{
  "n_head": 4,
  "d_mlp": 640,
  "positions": "rope",
  "rope_base": 1020.0,
  "qk_norm": true,
  "attn_scale": 0.381,
  "init": "trunc",
  "init_std_o": 0.0,
  "optimizer": "adamw",
  "lr": 0.00272,
  "weight_decay": 0.05,
  "schedule": "wsd",
  "decay_fraction": 0.376,
  "seq_len": 512
}
Each number is 128 + 32 x the weight over its row's rms, rounded and kept within 0 to 255. Layers, rows and columns count from 0. Numbers have three digits each. The size before them is the row's rms in percent of the matrix's.

# layer 2 attention output (transposed), 128x128, rms 0.158, rows 20-30,52-61,84-93,116-125, columns 0-127
102:133123176136209186141143090132149115096128175116168126110158126190172110107132074166128110110113102214087174068069146113140148139114117127132117174167126153121182138112113129086097106106056127157133066138154182146156093091135193120153094118108104163167133060088158162165116166175143113111174135118161092148143133149157118117144147137118078103129122136165158159100147171151162136154202
102:149096176137116171135082064103117043172148139132113115138210158113120109141153142130131163162138147147109159121114135147133094224142097120089163150136104128132157114149158112152083090115142191033048130145115031131139129173152176163138161096121071090164133065121116138167129115126125103137115143096138157115108152105150161178108075161178138144143110099118157129151140173137124127109111
099:150188143131148120130123146056122140106140155076187115124140103111073131193126165137124148166129128104131098184148128113150094137130138153135157136143132137081139155174167080139156133082138098115137119138103025091172102134090094027114110141142149143111151195149067110116095112165152167086118113129129089086164119123111153131121141127199132085098104075058110106098093066118101078122140
093:168143126133151123120123138187128116172087124191099149146063162141110133106134108117115118073166155120121114119177114129157107129119158072146170107118092115156060083110149215065132101154153145115042138117128109148149158133152085178193137076134095147128093051082094150142135142135156106136165133102123144168139172148152142207142104178093093118122138158120192127137128186149105075123156
105:091130132117122117146107140133128117109135082161121149085108100187159125096137039125098136149152119142125158127094115126112191134151119120107097142124025081111081118101118151113112158132104103167158121163150204104144121112109112126156125121114162121082105255108120114126120114098129161164148141086149081204102082170123134175139143144134075176164150155158156184128115183104148160127181
111:168104194140215111151134134141148117103070146161159106079160098135096108061131092170165136134132111113109111103105107170128117110179129167144115126137147148092131087127134093050096073120089107110106115106113161177112123126162167186109067050190120120107111068070125176159125177118145136103117087128126127191119126141174141141123114168137117162132118199158143149150144191148180127150123
104:165162172150174154135133131118135155061111122109153189174108099156152126108167125150119180074128149115081114090125143140084130135154156167131148137169179086105160130147112160080173149139049130192135144134132053122093121093173132081088122146164103124121090126143063119090143093114103182138084106143128166129078076136111169151140121109196112115096149174093128067125174078155168118179140
102:182041131064105132114106093129148111131063092116089099163127115089098144165132155147101118124140178081162154113191151126144132153136172067165106108118095134136154115101111105155141101160122116122109130117153089067066131132140090105089119167151147148141200205088041109124157138129096142172169168148147173134126135123172105162102155099074108149178161171146108125140138150148130063135171
101:152128162124158166167137138072122139176160196173205167111035142145159123136125143082135190079122121122074103096138166117115139147141125166124178124130146117171186114121144126118138128114096135098046140120121098156145156106123152120090130074134083160117144091061116145158172131099162106134128103097084113186092091099189140127119126182172130141103088176145116202138148086146165125159131
101:118118143110164152134157158125119166166136136121097105124157127085164107162147142120146121116174185137117123163138122138127166107101193115072126097170168107120144148193136128172084094129214105135109157110141102162128126158155074117151133139095124114133104040138150177088116144081102098233136148083108104121104121154085105149119079120175142146118096095122075042124166074188084154151118
103:126129111154130149164147125160109102151166150120147143139078169063137107131141144169146150153139129171157107154146165108099143114099103150147126128155131111139110110168212131158121117111121123097197159122104108249136151163137190137148202134134103079173102028123151106087112143114158130122148127168121108080139112125080152113057078045162154149103120117133079134157146074121098131136164
107:136072162124200127120173073136128155088086141095129106068114106155140109098158043174139076127104110174055131089075158139139098132153115157108138135103116155141155166090119098064089092107041129131097134120140103103094125125117096133105063106115107143148132040143135146151181130181148136121164081065166160097135165109123127163129137148132130102108114157153167132135150128194176118149121
098:120130152125096133111064053111107144161164138173137138110184123144124133199129148173122163095147115186093097105152088176094084193117148135078156143110136139131141178141118084129140091107114161076006118111074084158131177153164138098172096111174092149176118089173127173155127134118151146160154140113134131115121135087148163126111070095119081139126112135091183134171157140125136103108092
111:135175113110159129157123142103091137116076155124132069159147108109117134186161149112147128159097094109136092155130157172114093190156129100176162093107172176138172149141098098118160136082156125087090145117098140110176135115104128109155068112044120151056139234123077084111112131103120137059142087132114088129092139159129128165153151141137195071125156062111145096121100139131128060123117
091:116208123119098129089138135154071092132104147121146072140000099111121151098156120187139134124216120114126121118147121120162128135104157172114131134181131121166106100124146171111146097130144146130095098050105110150083085140172101152157171119152092117128083102057082146143106126196135074132183188125129161139125111109100124124156096184122125126136153179089121141138090139110114126119127
096:109113119103165103129133114153144127129100113142132211119084089194160118116084116157127088094112111129108165183090093149132158124129113128149142133123071067149107117107107135095131126137122134119133194184138199107145171080142169130162189121087145077079050160056169128169116123099123165159152112068141097199146116187087116135145169147192130148153110101153160159102146131156175119163128
101:169155167152176132108100142142137127119110166145158125063111094136130075119073130148145155105102113141090093113098124119141124121114169161101106159135112143135114103111154097078127135121109118109090106123079139191113124131156150180054154067255139092110109062067158211137151125170144115145184077101125123114150104096130132099117145155141084120094121218107077137126121150127167120140110
102:163154139096171138149077138106117143122104139078141142190135124142111154138157122121109162111162114107095094110147086152118115129192172132131075120144185140132154170136096102077163084152067126110150125116151041187079128159152139142095131115114062072133083160140075040083103170125123109133087114120106191130121120100176161144130120178142135105063188148156082094108160123168133082122117
102:120092145104117110152135073066131131168089146115117059148108155060091097153079143115165069136155136103135132117140119216167148093142174104125067096078140105113078189115117146142135138133123137123081173124130155184123137074150104100108164088105090146157104157129079151131147155106179133135187096144109193111177111103120093123102107099108132118054120122172145058132076098129117111096172
093:098118136136110131098122144096131138178162168105150132142030149139137171062165122122163114119140108104127096088119110085122161171111113131116149121146122137135134112070175126182160157140139142096120143138112087129081141125125156102061136109156177098147166136045062102145151144144144121122150142190123130161079079142150123191122166185157112133117128163093137246211104101092157118134122
099:117155095149071146108095166126126147166139105097110132150135184125144143092169150130128130164178158131158136087150134116122164138075153060050077137203133080113110127190132130185094123140199101146100090108079128120133181222136097075098101108173138125164124099123162177089122123155125135170162138110154108170161150128149111148097138040173098142090133142092132071120133110119108107112141
100:087108156074133128178190099104146098081124143116172120070098140163101100115135179182161078137098153144112148070093154149135113155098137100126114175120140060130227167112141126094096058124090101140125078178089203109096123087109172137102098127168161141110121121141147119121150101155123083170146106088144107131142124122120071107106187166152102091162162165134172156104121145172154165141109
099:143139139140118116151129075099139150143130136144143129095171166209158153164140131102111146078165076124130122130121117169089085212134170147103179143130160178134132184114129146112142107177101172071054103117168064113141122101120136099197120116148102101124091179188116097115164133090202154216110140119088145146158113126168121137138092131135129105115081142145187129155134188151124080097137
103:134143137091111155155140112047072119124146096134138139149151120134098164186174138121135133242112106117085110106148140151205120138127146112119158134167132156126143109166105104175121121060117138090106122091117096109105147146103114088175102125099127103088119180130109142095113100104152127106188067131186061151145136142113128123177183180118127080156167085142059121102142104067088066152122
097:138100139077122121151131117155124133106131101117173158139000104108139155115165149164166124127169110129150134111150159111111135133109159187178126150105145126142150116115157172117150088127111147101136193123121108177076112093131172114120141153140100099146094060079059110123147144181158103137085157149099173123139117132069146124172096091154115107106154156057157132073140092145089125168161
104:167112091107156155074159140198148129146141086098104176147121077198177131119111119075065116158110149150060161108147081094174179152118117149131120136130117127108106161106168072176121130089125150118114112177097084096130194089117149110131156088118121049120104081122119147109134177124154123215129185093130123176178143163115101123119137100163139164083166113139147146068106124168126125127103
102:161129195188112108162148197133116122118118138158079124072065120129119091102146160199142156121156099120116105093092161168129163156126135172117096106090113141081159123110206147104117133118132110158146145188107168199162131076147177163093176091167121092152134115097160163140134126136146165138085094143075154164123107112096168129137053073132124139121181159158139118096135166168117172170095
101:167081163166133109137123172095142078139135165155164118208143200153146112144139074123102168122167156129086142139074121115164119175138153094098078125152115178152128143091111098094093136119161134057127099115133073091082201165181135155153158131070065103141097140104063094085162154104151121168114145123114115164117139141144090187138121167110142103060136096143160114146091130127089167164137
105:105046152140100113186164166113161133105098138132106111159048208087126105193141145178123184100223085111147159100139141166119139093187071134153120111097088123128174078080143158161122128112143120134077191144095168156138156102118112158101157090129098129197090140107088104086151105109136125163167137115150169184132146078145123090116088104119139140134121150147133144137106147116167139124113
101:054109119110156124124125191040116149118110142031142119096112173153126141122145078111146110062094123141143149159100103090103184151128064138143132160130141073115153180134106190130122104172140090125170106133108161130122110149158198140147119127132156093104167179113105083110177159183153145153178148142101106094085087139104124161157113081121118162123116111099164136153092209125152136149174
098:129156100177105141100054120137139150193090165084122138124251124140189156152153106109153152170120149074133088158154162134157074150124138073118060142159120103081067142190059156121095099110200078129124101109144111160162167151133141099110146111162163136147144191105163144121143129120131149103130141122137160114110128136117145131094125118117153156130086133096102085147102150076108076109166
105:084115181075124131162131089099199118157145156094135147107036147127144149108106100201116139153113172145118161078088153139103146138131127123082098098133139138108175144185132149088111066111122131134103122126097161089109128116048116145118115126141070130159110199145134105158138124147175041134140086106155069116150153088144121135099175168161166098213120127145130144114086097102143104182145
099:090093119109052097115118142182158151075121101137069138127184154160141127111122100127091129072165117121174119101098119118127075179118191123106122129095145152118123116138183105165121138149096095138125142168148139087024084164102148125171109122136145142086133215158202129191126088095114142140170117138132113105116106110154085177087091172083127146191163144140131083163149118152148119161110
104:091193142131163124161085142147166142110114170137072149161178121109121129158117148093145068136070181161068110130115123164185082100151154081149184172107125086096121125118109106154163123105150138100097162130137129128153087142141136110145109116152110103106110111111124095175166192175137105101166087108076131090109116111092074158151141182177153028079134177113105111130094179064156124107130
097:106093174135033147124120151158137083083128130127112090123084096133143131134146136132086195147153067146138133134130179105121164127112128142063081155189112115161224120161160137192129131140112120120099119119082141142100086168058158180134120140120080139193149218124145121118160114102075090102093118157163090124088106135122120094108170076154149127177106175141138155130111097133106156139138
103:081087113116132167096149171138122088170162091160110142142139126148183119155162150157109165181112110134131151142163047183147190142116116158094110130108146140140167149112135091139150145080146101167094128190156140063117212098120127139132151118056147131129079109101075102076119135073113129179095135080147078179120121214073135110114108093144087108160135099146134132103168139160134109161087
093:132184135122087169120137126159123084117095137102078102113058140131135108131116127187125214157157153118158097089116163161078144190150174170113153100149175132106191119154176152132142119118128150144148116067052138188106130124139167139106171090189235123140150109120098154127139099089117104129107085163143107174111109099135159138132126114160132123178178104135086119106130073154128090178132
100:139134108135186135140150144147198129143040139059112152178145168128152110134127103154115137166173180083094153156151099106151072116155177075121129130146110105144114138104162138101116118152154120065166139090108093130104096159121157127141136111167113111107095133135101062111130159072155120218095158140176167178179120144135060166144148147120128125036130154109102086156128117182107172145108
104:122059124145119157170129161150123141047060097129065068108109191093145085195136188145139163127188148074144145099135124126102152083147089117128142136120147137138118093092158101121132145085070119125107156160133187138055121094166153162065095126133119115175161066163131122102139094090124130115136115112148145128187151118141126116097127135118133074093125174172129118166155141164208111122093
100:078092124137095105079144136111149140095150199077161131155013145146181127113165106084119119068100160156107115146086099080139173172061089141084105105164083099144128147137100163118133130139156118127107135112148127085095169150109127110047130111142098129130188196163120120128148139135165091130150158129162103112105096121076164156165127130127095115186169091120081147140068114084092111132125
103:115172107160083119101120150155090137147080123085127152122250121138147144127166111123128110154087116123112113123160136136139085116101105048134075152146104075073110119167125154145117100098149051167117125124045137111136140182170131082082086085157196153111127223127176160125139141139121155123139153111132128164131129148144128170093160108122164154101121118101136114152133178139167066084149
# layer 2 attention value, 32x128, rms 0.174, rows 21-30, columns 0-127
081:112172106154147115045093111096157149122085130172086192137144116174113162137134124153100160118095129180077144154162132126110098145198155133181211118101122124154067092176146126096123143125089106115114066112062110131114128152156126085169149135112145161163096126167103141168121207138115107076184107108159118100107167145134154154121115086102116189087123156131120133156202152113192120115127
078:141166088097136092114089206134092087055082152158157059118141155130126091061111170130152111100098142147110060090096125164065106161129108146133180135169138137129123176184102159154129111060133093136120176105125135108147091148123094164104150108064111144094141167112046108080128103147174122142111078141134104153131141136100197155123101132128138123107140111149094177091132137150127072073135
157:137084135095164151123139116157110178151101148086127136140068113159135181147211127147104139097045150129102092161128169103137153134143138143107150115095144130142236088180101115132124097148150140130093115146104134122124148070102196131080115125115113168168141063126092168093146155132159129145134164120131074116139089129135108088154113071146132162210096126088142148135213068183128130117122
079:108120152085185177141143158140155169150166084091187150162132103163155095137183087140119112131143179142138111161133068105120074108139192159192130176126095133134104089131101138089156190048158161170131176137119150118134153109151170133110091121110142123111103137079099157185114115112172133141145121109128131159106079210086138113108121132202099146082140124132217123168099137143095145123156
075:180128117130145111123110088108186155101100132119151090140104082136139096131091115097149185124159112173084074151104099130111155125175142111160089097106153137194203140098080122090098133140111138091132075122066106101104138121136135131089117061172103096133092074108151173170120172164123140143166137080089083082180104110190062125147108093173096154168096193112127118124116120139145130153059
077:155143156139160124084104170149124159117122146128102138099135121140147147107164100122035193079149087157115072128210110160056162125084124127095090155141110110153114156092154172118177097085129126123159100126147137107104144154188158092166147105132138105174116126160141058063163130088172105104135125120147131124193169137186135171149055137181139126062148167186139111119108126137117095124116
080:181104117133137117102124101040144118158141157119066089145118178127105117065145149122153159115077088129113120166162100096162131084181154113143099124107184144131147120159107146150127155132087133148100133125134131125119136074150086166141149116078163086163101116109062086138138139174229105110138130110159137119135132144122153118149137070136116047106159147177117062130074028087094143151118
082:160084135155117146156130096102111144164084108136114113160109133118118156149151159107146083100154112068081131143149107122089126189187163177148176115115132141077145132070137144117133120169176188160120146125063127131132097150142162089093160075112138080187130128102120112118133170128102115088129153143121113146168097155207063136102101142172169177178136115163109220095152128104180192095088
076:090158107140113112097116094173145146166166107098107100166141195125092180083125138107140165193172170072149132100137160110121137128088160094060110113174163098113122124154113135135108145126158158122120163117062103075143122184081135106161137132217137172148098120133126144112099132157067106108236118155154131109136161120117104184097077112139152149103176120113183068124115117072115128152117
083:092141148144053156164146101178170162134160134189135108085129117110135129097118119065052158107094028116153071068174156174106130111152085139137199085126147127129111111108106051124136192141119097111125149110137162107133100191095149155144129173139109056136143115087170159142162161156132087136127145165087126153127150142134087078144158144121095110144124152114131158121162144129186117164126